Weights of a small GPT-style language model, trained from scratch on English Wikipedia.
Size: width 128, vocabulary 947, 2.56M parameters.
Architecture: RMSNorm before each block, rotary positions, no biases in attention or MLP, normalized queries and keys.
Training: a variant of Muon for these matrices, 6128 steps.
Each number is 500 + 50 x the weight over its row's rms, rounded and kept within 0 to 999. Layers, rows and columns count from 0. Numbers have three digits each. The size before them is the row's rms in percent of the matrix's.

# layer 3 MLP down (transposed), 320x128, rms 0.195, rows 23-94, columns 64-127
097:510583472530456437465502510608491480543547531467485447513505502477432480591498489513564519437596502542526473522568501505517574460419467502518433525486507429525409506548581464494493521492502390
100:519517528530541548497470521528539455471459496521559426526527549508425556466550572540450434442531454560524473527599435467550568524478510548494426446426406570521529497577477440524388544488531488
102:546532478566442471542492465554537507558497571462371536494478434549542513482506450488498471577533508569471408605488458543489423467555507384546549531529558517492439516513502425427510439513428478
103:388468434498535525509503410504617527377501480478464592486496526474510550437454473498595449535451594520445503464574548479484476464546589554465641410541533471520590475477423466525500506531513558
109:472559486525482485526515514441555569631537468484442452521562453508585519497531552436623497519544506559495475533551596495482490454518496469505480549500551474518510553588489439535497546511461524
100:454524475569530588511527461486423601433502423497620582544467503433444399485474567572551528508522591476511537483540471506474441444421553522474509467439534523538619490472464499433436508492485475
098:515490546475474428442461497537512550446462441424525534430537571444506529484428564499442490565489584494480569479462421521480511504576549539343457471607423540453604448552489531520465565469588418
105:479493485525490432526522532578568529513433477527458582491598569493526615498426482492462492446495555517485430545466473481625502388555491532514612482578470397575567527458454507510537452398434443
094:467567467535612463507463515504508477550550397461557548474474516514452523590561457527524519567475520412437493445523524486568447463568487529516517488497462537503584483601518555506529487498549484
103:499478483481474443477536452585478509459449524486483474582431542451483543479583529439374411482478421513464499517547593524483567669463432503512485533516552537486389487489395510397486561396433533
097:536574551460520506531471499493611507442500460485462538350457502468500548577504447511466505530419456498499534535467572549545533526462409503529431584573489478480538588418549518479528412493521446
097:532547521452535519586600480465416582534511494599464557522421485480454376514581500511530556481442494439507479578505498556447423537455479493575424592544474594479453531546520555499665479476525472
099:536528473521528562470441530527547453480546528419500493532473516489461506422488415455474453657410505447492595476487569608529475418477505456535469452465507482480550510509485506526548505536451482
102:444564539521376468451462513455492426496453587459561496510503418486426442485496470488526495517576543438497438572504481518480526448519515650583432488578540529521452458579445416482449476499532420
104:466519472384464487494531506540490541512417563582451552489453465472487529578500517444522502536479397543514486480514526502422478523475438561480527451474508381528439571606521435503521427387494474
105:570466523379440454494547455523456486502472512600477444467526466433531474512511546472519454599437454488544533588476435490508477521535476421468472426479506573557424510488576510507431470454521520
096:456381510543463540512517505539595437520486438504522491472468481438456583503508490472399412531507519567527556483526484521542512519494568388525546335495525624544578490494495544460409533602535414
103:558487503459543496481431501448470459526553512516457498325511593489499459513577437462476552513527470479418493469547516473495559465494539447671477487551431474390522500464428456414552494536589579
104:515537526444455461634485598453583465419475520535444583495613476540560381511594443488637473575526518587547459512496470423427472543574563520532421480476468500528585527461570479501497521458499556
104:554452532539474515554467581401478393451485526493507484446448509514493481527399561498491432477550558554449614441603548475484483444527510532553554493534450488561515489502421514447553522474411449
099:496429432442408492504408579566494560462596473490519466498493458497466477457541496438474430553516453435433520495492478469506467578548466413507443428497409478517468608491576538531489441490428389
105:534405519571392488533544452421536461558598448503466522529545471513450523534472526530407541523399597476517481507434510466431404511490598442520426556568496452474557490439616538532535430512495511
103:502530494445429526451535453533534515514478494402456473404572565510561525478463578535462531497585492595545480437397502414467521561442480478530450546448488438499532522573494531531400535450601556
102:496456525450439508501472527496450527514433443573444547439476499490508472580449570614517495487439482523543499546540417484529465522453559483437485462598532485552541466484594485498408532521533499
097:494533476458540525480512499474520489500560521536455413526487486534498453443494541448444532441510508496598443499511515540454466458509552556540467520466455402543461515526553477530470443510442443
104:447476487416474468474543508562540529590522528547413478482546530456456482526429530533475558499517520493536429512478516594401484484540443581506544474503429516441525543449458536555477537479488594
103:564486443469530524391412464533539460501509544539599414461486466605491532492536436518500608491546521425554579556506459467534517536498467471479556593489470562446472472616527534393443503544484475
093:526412523491490476622534450487433503470478487455455535535419497486537587497561490458691529581415486507468491612546526502468525513392489542494534512460558483488393462518465490506468467559476489
098:617522536531495438414577499534513523398556608515494482603490499485547494426480479490565523522525497436514545452555492482477484547469439435464477568477440497536508514508516567558541484405516479
101:352437483515516535478543520475581534443475482496532418545552465498484469539401502414560555558566530526437517484511466457541529468473461499439435472444503565526498522501503435468518553535497441
108:499492511564509513481425446493520441467504413528491484505566514526581417597496496547542522522515458450410523455502599447442464475569506480460437513576548488517443410444456441524570444515554526
103:468535520506524402482510517556443473489467460494523557549502483467524541479467543496421535527469550545525477526410534437448495570360557571592438450427506438497501560490585572495584544450581450
088:501497518380529519525526488571527431545476550537536511485523510567516471572484505471555664567457474439479503517529539561476538542532453446489540548452536590393502480540556442487404471568526519
087:442592513489601438468546485461516583579485433478444575480520479587489540551426562512446539523460478528471502519508490439445594516515464585511452409530506471497505529571539552582424504471466462
101:508482484514550499564523570425515399559432511478534566464531495581522458554475524466468439525499473588498510475503492453492511501506470544529435407535445393433510461487463509432500615499594570
108:473475494478525497501523472544474499441479534430516540508572462504492426503536501448459436535441507569523489563508541485566571549534434506571472522589606492515540449481470540508478549420521553
103:452541416395483564474453483481439424556514481559414466523611484521482476472420489455532397556555483463518491518483451496554545528495560487415515529488502489445490482412424516503447568482444468
103:550527494489468518448410514567499508564469547510580477465508499510527533528534401451686558503499536526520405480566471520469507472422443445511393542627547455573436422522531530623508425593457508
103:485427551444478597492451447562455498401385643483520526500464514420475411525537498497529559536442536479507445465567561491500452480429501432532499469454489489510536505569577420478430540514372516
106:537447494429531475512496480479505526477439505423527482431410485580469482486509437517603598540491545418480426533498584519550481497454465539534461568504449384587518506475458473448398416419451470
107:472492441541589461514457519505524418538540547510479537562552576366485480518561471539606471472533453470532529540520381512420553519489569522445519482486472523464638457605564524445513494524581536
104:496439487502512568458470508580477558559583593467514506530513536444553558508441484443556608606478469392401485536471555544498510541556445454512510513533512463466533574463496478518468469562520478
106:454531516385470484530461494576536391573531513544450582497544551415527438569528520483549403490460484484576465465481473441394472531531581518384469492487522444418526448587480441485458519501483508
095:495520565473546509596484544559485509485494537458501534505519531496429576503496519388497541578569505505463535576474493562547504517549478522622619466481466503493492568515457581456458371471465548
108:544541537450576557509430502494544461551458449511657511546471518446510522563532567520433463477567462482465486459560526498396488588412530587602441556525469536490487478494455431450522568395365574
099:503450591454514409485463531620492503503493531463467444429539521501441418563450468428468535506459516495419517551525557541492504512543448515542645497519446479511429556555535520450436540511502600
098:495492486446491521509547460497508480466436429486471469432498456520469530562409504413440528533542449457457457601398557573482465472554419503525465549444598519407446476510574404410524517549483517
102:491432479552571447499567554486497590540455496495415506522611569511504452509531478503623476489512425456502452537507540418501596538456504578519510510510442445452502486500482485537548470575506495
092:419602560508560519621496482436480480468491504541532503447471474569470474521486506479510438510503486610592492542517464423586471578501470436516564553497597544352445513440483421539569513555552511
104:426447579512527589519445439588525481502519514516593486512457425551534459578505526482511535540536479378527528547522494449530524492489570461478494514472458525556571487483539461464528507515527539
096:486471474534587478441477508475529413468555483517506530464441452453537410581438460444481506529489468395475482602549515446551507562611500436534434499517526523469419552496570540615516488603592498
100:469529526444484511513399486545517525558497513385528443523531582548536475497523533565557500495486504463560435514492540522510568444583517507421613523473488403494607593506481489555463482528460492
103:427534548564537485566415506484455529529504519541432491507488512436538435511430521469509574505469570410436516567600507510493452528451545614608551530417571427526546495412480542560420457454443438
099:498466545487483494511473440535553468437400491568516470517430469536532495532534585555649480539405471517552505563479500551596476628562518596431495553523473563503438400513468534459459491395522442
099:478537549514570503623491562435491455452467453465511449566575513536432501477496439577401608458493475530490507520493481435439522447538456463502425455491418391554440414551414478466505438507554507
097:489450524532493481680514431564541527495504490558427535532525552491552455540400478470593516636536479515436530565501512534483480553485447509525547573464453552503443463499463532498475431520446587
099:456534535476478580497486540572514443562498443552627528459488466371521432596507546453474414499461535466490476564516393590559524558551513460537564510555479503597552480528498461540494544488546596
097:517484534504520472483498489323502463515497413548499490549556496491468524561461488480663451474517408503489458473510403508468522478616465559528570477533544509457493509491469576514477432472524493
105:426478587526513444457472473437477410389580560587514462520508447491498486463577416485528476481573430460498510490525497504462417587466507440545521515544601563502473430578555554577445522518606526
096:517518525536542550489504417557471491545471579500429556489495477560496416476544396511467450530604543496513470472432565565482490462468461566491441539548566509453430432549590518508573518583429488
098:577407520503518527486486433450574445535533460551571523469506510476410501567512429503486450528549524541563526541512527529553577396469462428523455500604467593548458539478577433532544581493508528
103:512580563438501539574433456440516513482567465449543519483503501574476626476419640465492503461549498604445481540491547486480515535508542497422472551566465478437418465428490446546453607511422480
096:579443527547462496563463473449454482554455558465526557478469501437496550506468524448484565555539451520518465562537487462513512542367513473510631538464494421514387471509512521460598608480429496
089:552530477502394503537457444436481484544508499440487468483549435548469490574534562432552555517541481510483544448477439439438444491507425437519472503521513587447477496533544561516555432503413545
085:396452507468530508511476492514519650572463502526419581529552572518523474577438455588502595564558461519403486515489521567432482531478494467576537534510465558492517531499424575488487437420487547
096:393472542488524421416542530575456481558534490468564532511351496543486584550383499545499506531463642516521489451569518461514506500533541574432491548502515581489509508529400545522451407458532473
097:550445554575483467426541494501474369472527515570578636479524394526550476431495515519597443537486561489516498469497426416552394430493570543471528457536461508474446479370413522518517483537496512
097:489494554502467488504565534483482553470453576522559535403599473485544547558422423428521582512545598507535528482454453507537411452506565465403449500434467552569529517539435587567459422438573499
097:487506549560493542493484458522490460526520454454503525482431453475470539482447448434613532496497545422506568413457520473433512411466494533586456459558575481455557571495498531471478509519475404
103:572432510565540508538486468488516499420508462467467479518473503529548526479462498525533471484376436447488526535462472528514483480450391538560520520503552448489545505404480492564463532498543520
105:421547501577429551500497452396520577577475515545553498466373497488430542570497560509401482498521529548557502503423435453465518490582513571508552508488514496509437510620432503426481464488485500
098:393480560537534509653462447602537500483512500509471456553487501487526437401381414472528551426398479468493508501513491483605616521503545568468586497555543505459469495550472464544538497435444496
# layer 3 MLP gate, 320x128, rms 0.358, rows 24-94, columns 64-127
099:545505487540557514503466473562437472552482429496647539573552519517554540472505492491450437593422444533573515464475525510454520538533570535499668431420473529460401548545536436479515474433425434
096:526510511508482539503527452516503545372463394538470476565554502570505417517485422466458502443516601443405567504534496478551431470513466535547409470544400480463568492563440584535409426502558482
102:610442485500472561496447548492574531477490553540473501501517502604485528503464493474473477549533588492444579483349495525525502525538480466461571426440467364537550501585484544552584460496499499
096:459483471589524547479528486476435494424462485480493471526535481450466445527416465542493523505588561525550548439442424431434583455576411479491472540528436386490566505456466552468461580438510489
099:437477601564510454508567446524541628449565476510517567427467549592524463515475583492467524486494630536513503413430472509511388532539496477513492456471508460427535510427469487450450534567471471
098:503535523525371421479489591416507488349540504504480463505558561399387353436384528568547508467464501447485513413437515483516512579495494497532521525518495503424602552524545493519565430519467505
104:516579557485476461476544485461518453527469588513515464449573484486485509500431540459473493497538495519442549498464502555472575608560539513569557419523423534442454493473499431467483512542436749
095:427427509528547444557488452406536596487431501481526534498515435494608475430526514452444431466502496574553483526439479515527436527448396497474482516439584484533445533491520502483476506413478546
108:494455498494522479502429536540577491412446500424477494495519460481544490572378442500454520485449476506490508491541529543563493512485452376555488481438509537451434474463483468560437408482521522
091:490511381566453571474527415536523539541396517478554453551550486484514554440552491515472496479517525508575504542494631574504505468501444484462514446483471599473449525411638432530520471524529507
094:483585434480475414553495378532613405412515425414535449478534391595522492438490446527465487556442462525465495511555450505532462570555515439557574500552510480489587450519469478522482457503475460
100:438453491476555459515444477452535487471518505401623546582468458463575414468393502579467501542499524381517507454454455492529440461546483493551525627385621456540429512584559468477502508410473558
097:471532502492562467608466525400432459469481474519438493451490588475541470496568555541504545505463550594519498399451513504547497533505506470547553533492516549452493504425520558460459412407449443
102:590510395510480507483517476564489518483569440592581479477506476494453485484504543618582521501482487527462468584417508534465542534454470447567634446356498487533514597527427420499526474509502465
104:456572507512454545447549525569396623444395562492466620449492536487579485429467439521525545503416470525522460586454495523522461424472475535487426510535531488565450518424526500555466469468476490
102:482544468409477444555504542428505524509499554534496499568468542457458507573583506507600472483526537483464518549478438498491551453454385563597484514468484497551563472406475487498454570574521529
101:517487544584514483491476422447493460422551532510453497509498576526472607601514509493550461563539433439492544486449542450599496474506550445505541520437541468473477500521510503421541549448478629
103:462538504519422583510457522443462552532489499497516503457430487465529522564471466559497498474501447372523604486503462517506464545528562459542576527501527485541463555531437565573509353513468448
101:474454537510449563484536458504465513438482519486446507515427463460552485490526598509487542463506406476470515538524505476487519380645499530484484452470486421504453499519529553488472510502447464
100:568452546469420499460488540538469457489514556520437480482485497535454565510565507561490557461454531509488497456554564602445438528525467562507521581544577446597402448516452520478436549511534572
108:542489462470534538515530519496483554533407500417538419637448478482551500497499639466553547454453329535493455514512610526484629492555500534522469510480500425554503513518518446451468465526462471
101:443516473495451494533515447445488435525392518423538457508543426492390501489476574541587417430524487477430447523450554499484511439494386481557512562459535554560531469509581549487475575465502488
099:409540535482411531448564583524529550576498418457445449536437514529505430473463451510458494497489434442402511424512515517565470541468532541475460439501578452435575473429579453445364518497482506
100:472435542472537511443489558570514468550457495444461471477539441402541342539470451490431515475407516469462490453423481527547481510528478481487478424473557409505580484519469439493524519496564557
105:490440427549568529518512456517491444444427464528596538497484589568601529446457601494456446583465528488554532500565487499505511520503441503532475496445641537582414481441553473578553443493497558
100:480534421491402427496527514521413469558459395471615494503504505489515440535534445597521513441466506524565500447488446497492501492540580594502498480538485479539495451448586482475435438572507488
102:458465539468473447444550623506465571504464554484542453463515554563466494447505366487514580524420476531463648469531534500500549595498458502514464452441442524471585499473545551509491393486472496
092:477491525515533459494460595558586490442467503502502477672447494532483523473438478497579567482528471657457567429534533537505526545520433473486445518552521520410472506572490527479521525471575577
100:532477536502546495576435498490481476479490415454522426423479444406510490457516520524605579509509470553502561501513554538542490529497363564520436431438457478523386505493487399621564485424637460
104:412513507540527458561421491442508469500552443490521461450518602553486506485508505465539477589465471423540470522611452564512515488498482491447552436543498465471568467366455548519378483533557559
101:409481458572479512422421555522427559559569407429487506497476475542528523557394474531572537482577481555535566446421491429534447541529510521486552507446621467557482483494529519537550477449482480
087:599486455515495509518497640449539562469453437395484424480458500488592560490452512515408471495575487472405497415528566464469480453538500510569596485513474498483525458487511500568554533485510508
090:537536549500521507445488493494520470484504543466529497590469452516528475547548422532572568575562479484461516486439491534509552514575449450550411416559423390478585607502508492528458526605399434
104:535482485463545564487473521570495527463499514640481457512514467512666558506561470480619459550434478472485628479414500433491475537573544471520536503534547524613481579485483514540451443472478423
110:562444510537488553540551568463494423546525549550490587532493476473451479466545473464594480484474542588499489365431518502498489481621435499501482495529396527538509398441479522441468550514560494
099:467421433509556425508497452535481458431507554531611395543469457478480420447419482561610461472533484541522536519530450512542458474539575476456412447413585518464464549515499605448549520466541478
105:487492528510541510522430488516397425589482428453445496554568513423517526494564505518556505517506441531443549424483418521504498582467559585435578477519477557447520496564454441549507481510487455
103:479396502507521505494427512457474478448479470539507496397486461457519500628490520638451554466447523592465537563410513544450482463447526638534464558551503526557538472475454448420504510500475478
109:551471408521507425601562408492494545471522466481532509521520556495529489566551450456537525471518533470474501489463458493477368513699488514412482540497485508509584440459426534468449522543558475
103:434493483549558527564455542483513510461518453563561531548576464556518444480428496580478467487450418522518528433486525449540383510439542556435528442538508553577511475502486535533517454468500568
098:424536499537561512395517440504577517468461463582532472450500560527594489619529416461632386543453512468567556517470487483587435471480507550454445487510497499501444484395499454535554449521606498
095:508565480384523499496541544541520482657468490529481587557445439567421458509476524579618522597557423532525453547443503542570495501504503520461439449527511468552449533527644533474433502542519556
099:541450464565527472518478411489611521560538475521507471477483551487523504644521562527567559506400387479503387542502496481461526420460512523480454541517465560446557500486533511507520510568469606
098:456498500526471529509558559576553548519528515487521444557508517564552412461463504503603446484500453450508504408537513567458531480578604488443519531450484430456614521579491504614445588468540522
095:545517516517521500454456477516520553458485503465535566433567527453566445493513489438442582444567471451473541433520499589462472476585543488431448568501551492497444450620525522457499462513433569
101:538530482487421483556414454420513441434504507492510408489552546442558496440493573485522523458465460481515514597511471447645473449469555517464359540517559523534428429555549542492566548543534531
102:600582400511448566453373478438514490494447504555495438541442544472496513572439473511508460502545513549449504547468506478407558472521555529514430472507503483480462491533516473509578496585476487
091:511473515582563495506556468455502572509474385520441464533516470455531609501528496473509434537454542524594519479528432499502460462548438450576558530589417496549531421531453476611427430562553534
104:528506439586491504632553523443509442549445483465369502411527514513522535463553448572538467469400518528512504482466519501484419506496553553455592493435508419495538508487520527474494427511526603
095:523492519538477408531444583521510461583534532481573480461602575507557509403526567494470535584582496483488502437519548494585570485558453475519587433484489545568474504483489438484502564591432506
094:472464527469480447498513457511494487474543483401528507614627542583526469481478561444422549554494512509548584544517431655498606505478533524528463571488579416524524430452528557441500461454488582
101:478530517514464427443509461527479513552486462443427535514517452507618523546573419512580558549566465493505429539471398607556392445496550561407493463523431534449424451418591527491482518411462552
103:489521471402455465484436386563581456596515359563661503460600453553441387476552464499480513537497404508552528504487428491519467474481520515539467467470567414584497479526538494443504478433523571
101:451425551589462485495472552507524522496478590502528498522647468581577544568476456536483545562454421510578465511450525552525513448568491441542500469507411506443484507455463472450516568445450484
099:551619554504510487494519469534557425554485581395510489497464548504514506576471525470493492447522520521487455469492591581439403560552585510523522398537564490476441496559479455522427493424540453
094:430469668443542558466438582466500465562374488485552488473530379587506471443490491467507535551486519454546426486529472416517400471517540452492466525570486566501476452474490470461529524411509512
098:515526504532506550538438525588488469471436585413467495475513482525556447535564399516439528524545494469502582492539500479482442437412504499486485551475439493534515483460502533509440523553545590
104:408505461505460513418498455473524468478498481468460446436485450486544451501479537532563495559498459481509458547498501530576544532438469482507526440504466586613474542501494503464456575587515613
096:525478446532543528540504456544540497494518397492526480434500463598491493489562570488428528440499457429453442469487516429492529541488544561535555501426471478458596357498516469503449473499410494
103:491466545473478477498479541489470509481421594455499440521527436627551578487543491507495504447487460543583521553388530495400527517445498475533474487493476433431558425467615458507453459554502487
099:479458514511378511491472557568517530421390522467562459522487480544518561567424527523532478459493544578488456564532462542519494521507551546463440461350480509435481508473455458555492586390488515
099:571529445527321483494497529399568431515478484480506482544526479496536540456370577488511541438600428479524508544518544533508500505536472557476506514477554463559482526518492415567585524438534525
095:482512536455466481482452463454560476583498461445504461519547468503564450484567454516497468496448596480505470553434409491507526475477522642552488569499509475410458548504468555610451529533582422
086:541494482535443470448458468481511451540546472428587502550484610592530446423506495499556467510487408390405433446549549484445532455478599406521472588603505511491519486551539580532421480486536521
099:476558539475472495461463572439434541548430542489551473513549518482511484568553498546442564534506493493596516496442489419483429497500500491442463558444601633554568467544492457474461447434501496
103:560491463510504478550475430457566487524448512631510535517524439412493469610549531505439404531557523464482504518413585502507393500474425473620435483545534480542514374482444514470495410544500475
095:508417474481460478484544534473600468694458587460568509555477528519524484536556493531480431502531415494468477489528565546495465499558568533449483544497590442457474555525518521482475490502454583
100:487465535504480490481481490311518584528454412468435564506432523560502441504528595533590452494498519407447493483469512486575476484421475470554450457497464479458492526480496491516473554489450485
101:397512521572459519524528447441596518468522562437499454466519512434653571519539513469477455495522496449488553546485489552484465416522458504533536558517506497506421502497523496463616519531529488
088:615472506515439493462501496516489406488498475480519533558562442470502477534461619464561447476548504435527522417449542629583501489538424428483428541483445468476569507468532545588551451500522435
097:456592589546416596436503559506507571551523486487530433432611529482495360477524566473468498468550448487467447485549564472564559530476502551505536492525530489550506550524457493478578513579562498
# layer 3 MLP up, 320x128, rms 0.355, rows 24-94, columns 64-127
095:463570505402534474605556471514564484517560435531509541594427514478435518450548473452547475480477398508474513540485584471483509443477509514544530374506502582581495588484437516501532481526559487
099:520502527568492519451479506528497503545429523411459553474477509447467492533576435481516505490435463547524507528506531402576580414500436559457519418489459470489495407528548549363545597568555454
114:533570500499486543428550449602357487608509486470542473466545632572525457478512536565491540451439419510446534505505458543517521439506625428420496503576471535516433576507490496521614500495455570
101:416432537481520431470516456523498513558454461529452547471423417476458525380572565435497570532521568574570456544506532512447488401521551549497541485602460564477594450505466468392593515468533474
099:555445512541528455551428498527530585429576518469462475509484528623506405537477486560485515550583505522530501461478416523456514525480515475510458453534528530557492474542510528376529493523409521
090:516488504476531483478501477481493544480501476467576456632587592516505398502492527603451509522534550478522523480440451436456531568407508463465487501587565554462506587414543553495588548513474514
105:457514602513525531506513504569548486413558470538495502523442622579594474483509513457561501558567454496513510453613422461483497508460597408534504481480446451438485498542549527533565472493441539
091:539546399451475492531505553462516433546460498497533566547453440547513451523512374524534433557593586503436502387578497530440544481423509470531443520500492569507643513407455557478384505648543543
098:476593465483588413449508541519502563440478501527469477515552584469480505456509499435541544430481540451463600590561460603545515482515374426554433506434521556520566508366541564520542431624491470
101:456601502589622544486581540498518444461513449442520510532520515479518464525506487485521489462524488478543475547442453515448458496454463379436498478517431614527477428512547428511573533513443470
103:498493475471542549408435586513486423510492562451472480479500498410462556519424495446476510542522460551500509498414515564406518435489445498467577465473585511518511499569511463552411495508446419
105:608430526490448593512451508486535426468476519439541486424601456491525538486491552513586482554582563521457612524490601460468512501455635500462486557547473467504553485499402528511529573480560473
103:488559516518432582535515545499509520534530518506530425446474431467480460418459484541467459506477491603466471470482488604463514523531556619490543471484492464419473480439531537456462568565460539
104:441476517613477564541463542573528597453501478538581430512584479434562462484555538490470530546427477560536491444499530490531507470512481401426444515474512516470486435470573599567460547455427458
099:406524527578494455467383542496620551454507495536440485605538396515535570478474573471458491525478525405530464501450562464475487456463512598547528462487445585516559531529425486655506525519454468
097:576481455529513422563525460420507431523459566556405473476546475517446444467525575508504510520462468527584505501517574506420554490560445555488418457508588461516399495443618515440507483511538591
106:418501555474471524539591519591507536512496528495488462483463451472500507562494474535506459399523487500481475475486536570404536537561402486520534472487517486494534541510500405565464493480546539
115:529493486534457461441543502542567470457475463470525479483498563563435498506487492489501425563473563589469402489578520453480533456468535496491475452417485544478520494519550502419575630571548574
104:592443439578534471546461526511376483505509469475492564408575465437433598587432500548514420468546463475394524386483485514502527508451578404561496487567542619518536539416603474471520588479492499
091:442577510481437492521540446388517441511497547477524565520464498463528526583534515544483459474558454492462482484485529461522492394467453559483507445475584569485539477540480442462554485465504589
106:423513543495522458493458409506534488530519467489554471519499501413501443498458481460544458450529646500457463507512398515474478499420438466498387493492427495538531446490515458492542511499494556
107:487430434586498503467516519564519464447461478484483443529486527529417460443466409536486508580514481478474501510531436475488620475446362588449576545537536518562513514555445556513431526522553522
097:529586461629536565441477553536576517526525560522485472543444483466427427459582551476549468514542547530591465488490431415591485572472423529576467436488465504474479552484483626534505481593522509
095:463507591469497417487594470480400477496512497401545468393501541483475404541509479577470564392514457448494486490548536553490510496414528532532558520396449509436590528518476477522533449386566547
104:554554480565506606491480505511509518542517476588601539492504473414410560457474526494482455500437492529536494458475571457505485595523553508452433531481514368492452484552426515507466482497489529
107:485487609503529519501471471568480528497474433425454578585569404508539522498507567448451461499468431481605427458579404581511512536500586493550562573427498569407487458529456500486542580532494393
096:419528494460430445488496486492508447517440506524474508475491507526613574459542499386465553529516465531498576471462511635495549522410534469517449548455411540473405564478505529469438537524448496
097:449471532418532422603474488548522355517439563593529433590520482449521448390557430488486533444485555539446545440500493468450579503526438463456491442550505510532506515523481444456506441567513477
104:524492557465456542566522595434552451556521422600454525482523477480492494533516520425448527401532522543486493548481490555464503558486513470466461511402652590497457500569389498537444458455467518
105:478428413529446482507451506452404471401478500503526520425522487508487445406512533594457608572370512528516468420538518513483572454462522466525617511478458543499498582536571384525530541508514514
101:506467447494548489473431549476458424527458487483417416585465421497463562451459550531600530481453506534556530434549572516540519490583469440471626481568528510486462518477472460462524488508508457
094:471583598556545492455575454481461447478430559547469595401491575499480510474388548497493541489491513478519484427546472533554492597504431480549425496527584551511416494494496557509663487507589512
090:556580511469468467478480455442519432517490497466471559455464452527442473545446490591525594666473488526451462483490573559463581598568556478477514438530459504444479615437526522507532534559506477
100:611450567435504548408570510583519456483529539542538523449579498508530463440515502470615569593567445548396619486456539492439514497594543542530578452500448400498521493545462494462499512507440474
105:588547401542480446504477562452502440475508553452469455420525478507500514507485489566641422533519476509486410389561509476510500523559468539551515549602469425391570491489501574462408459504467506
103:510506487418511536568474472513494502490461461458480417519508520519464446457510552564500447514524510493500521520428505487465470518481474520553431506571566491457518421501421518516508399529459406
105:572414513464514491562444479500479523455492448514448515448427531553506450501591555561424457560401516457529419509484409530406505464374427568468482606481522569464437548488431542510453496488521502
101:523497517404542488479459509567532529577519470454551500523422496542523567525451513590445511489496515547462543511475441549554547499536542558517476519509522486586558451520485506455431485501528522
106:408475517502535489367458579457578561429491414573530522461537496477532489431438603495474494529560450557502407582531484575467540479503422522537457518465532528481507464431545473490485506514513511
103:494603449428459532430446499516516603425519508532561499507578464499535541594445483393480499543442480534506454464504593492525453525539504516445603446359383515525561586472486588546532464540570476
103:526401530431588536461491494354544474479518521513543519449593456526430549498574465422514465489519479565516526502468489473550493473517441442522526434523536472537459525531414515513444411470506491
108:533493567417472472577460550555478591543448431544504483641418493592476541510544478536446438577541522408464488589404494399401554544539450496485543488421571569550493481569570525506437485460513484
100:465468532414533471555454549547466610435552483523497411534439508529467538549433469494527495424492524576572505542520498534504418607515509563458486530506557496485424554413499564487536524497525485
102:543461455498415529470445472441483421470570519505528490624516366580561505520497540618432554476471539410476437517509502493481560544484550545445394496453608490606447484453601462460575506533556571
097:441524448535538582532563457607436487513489401510487473553441574513504520479492559558513433513538583459623492425551488470539403513567488559486466511490448483482409441520512484421518465420508448
102:560534538519546474476469585487510500531445473477470491480523449532580511493560452498353424544523501526510553415516481504511546389463527525405494459467587556470470418487488418437447471537555486
103:544489523416430426535433527529430483453454471496467419553529392407514434475470543499515534515493533512482446466526569432586537454508457456515421496558452465413455517540523448508460552481513555
088:554486469505494434496494527518458447531506533489434507580472475545477449614531476576502591552545558531462450438537504512405522461540554547434504438464465535381508575394489588445548488554502435
106:498544591485568564508545495457451570422589468493486524567458499507432509524391431492490567442445475491468420559496423549529482522477592470520547490501467502494436594506502547458520427532455507
090:520466365553460497430529437510486553530512522507563459556444480455617513458443499494486523586549560543512444505543471574521499518608470406474480559515551432490440507428531418542459504487446497
100:537532488537436491506442539469480566507462541590534555493464475508466614477456514508521415521438561576542408481513476427567544562521444521476468511496460566555431407490510579572499511454543544
102:559480552569496491468489477508447520563587579493547575420526529510443559493502506482455459551524431614510556478502496455401595467596506491566510481469426441426571446556417513526491478533435416
093:439498532479515513486547542539452483461502549398464553590545541518614480481538510562527390440602543490554406400522480515493508461482428450489462560582548458485498545540445466502507406508552474
091:459538465503522521407490511420466530533566489571462442554508511408466535469354511487522539465473518565579489437536511573544429472533447604514466480498466426446498526552525478456481396439472475
097:435377560477540599496490432530613509515486448555449448488391498514471546541510594449523510541496549544546467543461529532508504449602460461428484520533502452519483466555525563512469561455523502
102:486513446542554421562615504565564588463482515446538538493528480449597424458479490537454518549479487536430502588526505527537562478464410536512544598491541459539485489558559549464506479431515469
091:500473534483488486456508408465479550550482395502465416594480502520494558434447540550480481512497541571484493550508571483540529588575500526498508385539554480466511513537483484485551496441460422
098:516617522495428457468482441431517504527509479424501519484467477523465484459563451441462485568468509559407491516479483398550481542519410524506577563506506496560501503432518586422471543465435460
090:488422536494474497454510559506455573533467590551526566458454452522451580526459409466534438526566496568531508502472527624537490462479495488380416511542565579427455516464500473513547572531464489
105:524502419483458509461526506441488423501530470469496569537514501537527400482477441541450519473644408535470477434488515546587449436510473493497407428538520519548516429398477529446545525505494430
101:474559548533473430588482508480392511512556515408468508508452510474604608510487592482489472450491444546494486474566517531561489578582464493530459597397474603492521445450464468531516472398389579
098:421488532554562501559602483602438536457498499471587612524433514484651475428413447480459552580514500619548415490425511507507486550513488546508530444415483444502471407498448472473478460545505439
096:486452546513540530477541564453469542606489572424539529483495503582566559525469514462602503483443587500553423464511536556509460502492532453430517546526389473599517548441521529490535563535533469
097:469477583475427491545557516509377454520471545487415509468479504532490532407556509501535521524508577554567556539405427428462473510507549427516584481443500523426449492463453492458487489526436453
100:506423565537445562458490519494503511546484447519563469539523506611448554556444502473514561589505497570467482511439407443449458400538537510494440552454463552490527457430469468591470496515495455
098:564559520528565604514501564566513415530503562507488480489478481471498526509472511545537469460455512405502487447629460485543596521502422513485433545513450556509519545492373497517444518470393494
100:523396489531564512438509611491490429486466502448485487478492515461498522619614528553508491513549523526462524417497530492461405503513499443564600504459511536490477511496554459493470539528430583
095:499379550373604463427518557462399437501465558486507426486440465528499446412476421522597523444480461487510568512450495473440526404551494440505447509470477432485568491564522505471500542483498421
098:492542457491484526547566528493500494465507428433464463465517551543412491514544555546576413432410512492573383453455452494507433512524425545508493505487456439572485488526513609491371473416516517
104:550498493483506509424458506569530569516465564473519531461529481524541520568496438527516506510491611616462529464501449524446460422491427570515513430559560459435491472574485586536486519452417553
091:457528470448518573423560492513480563502560436591468495494451397477439461472486589490618513442510503548504529437471466453552412446558552450511442430597463522473488419465569517565586486447610572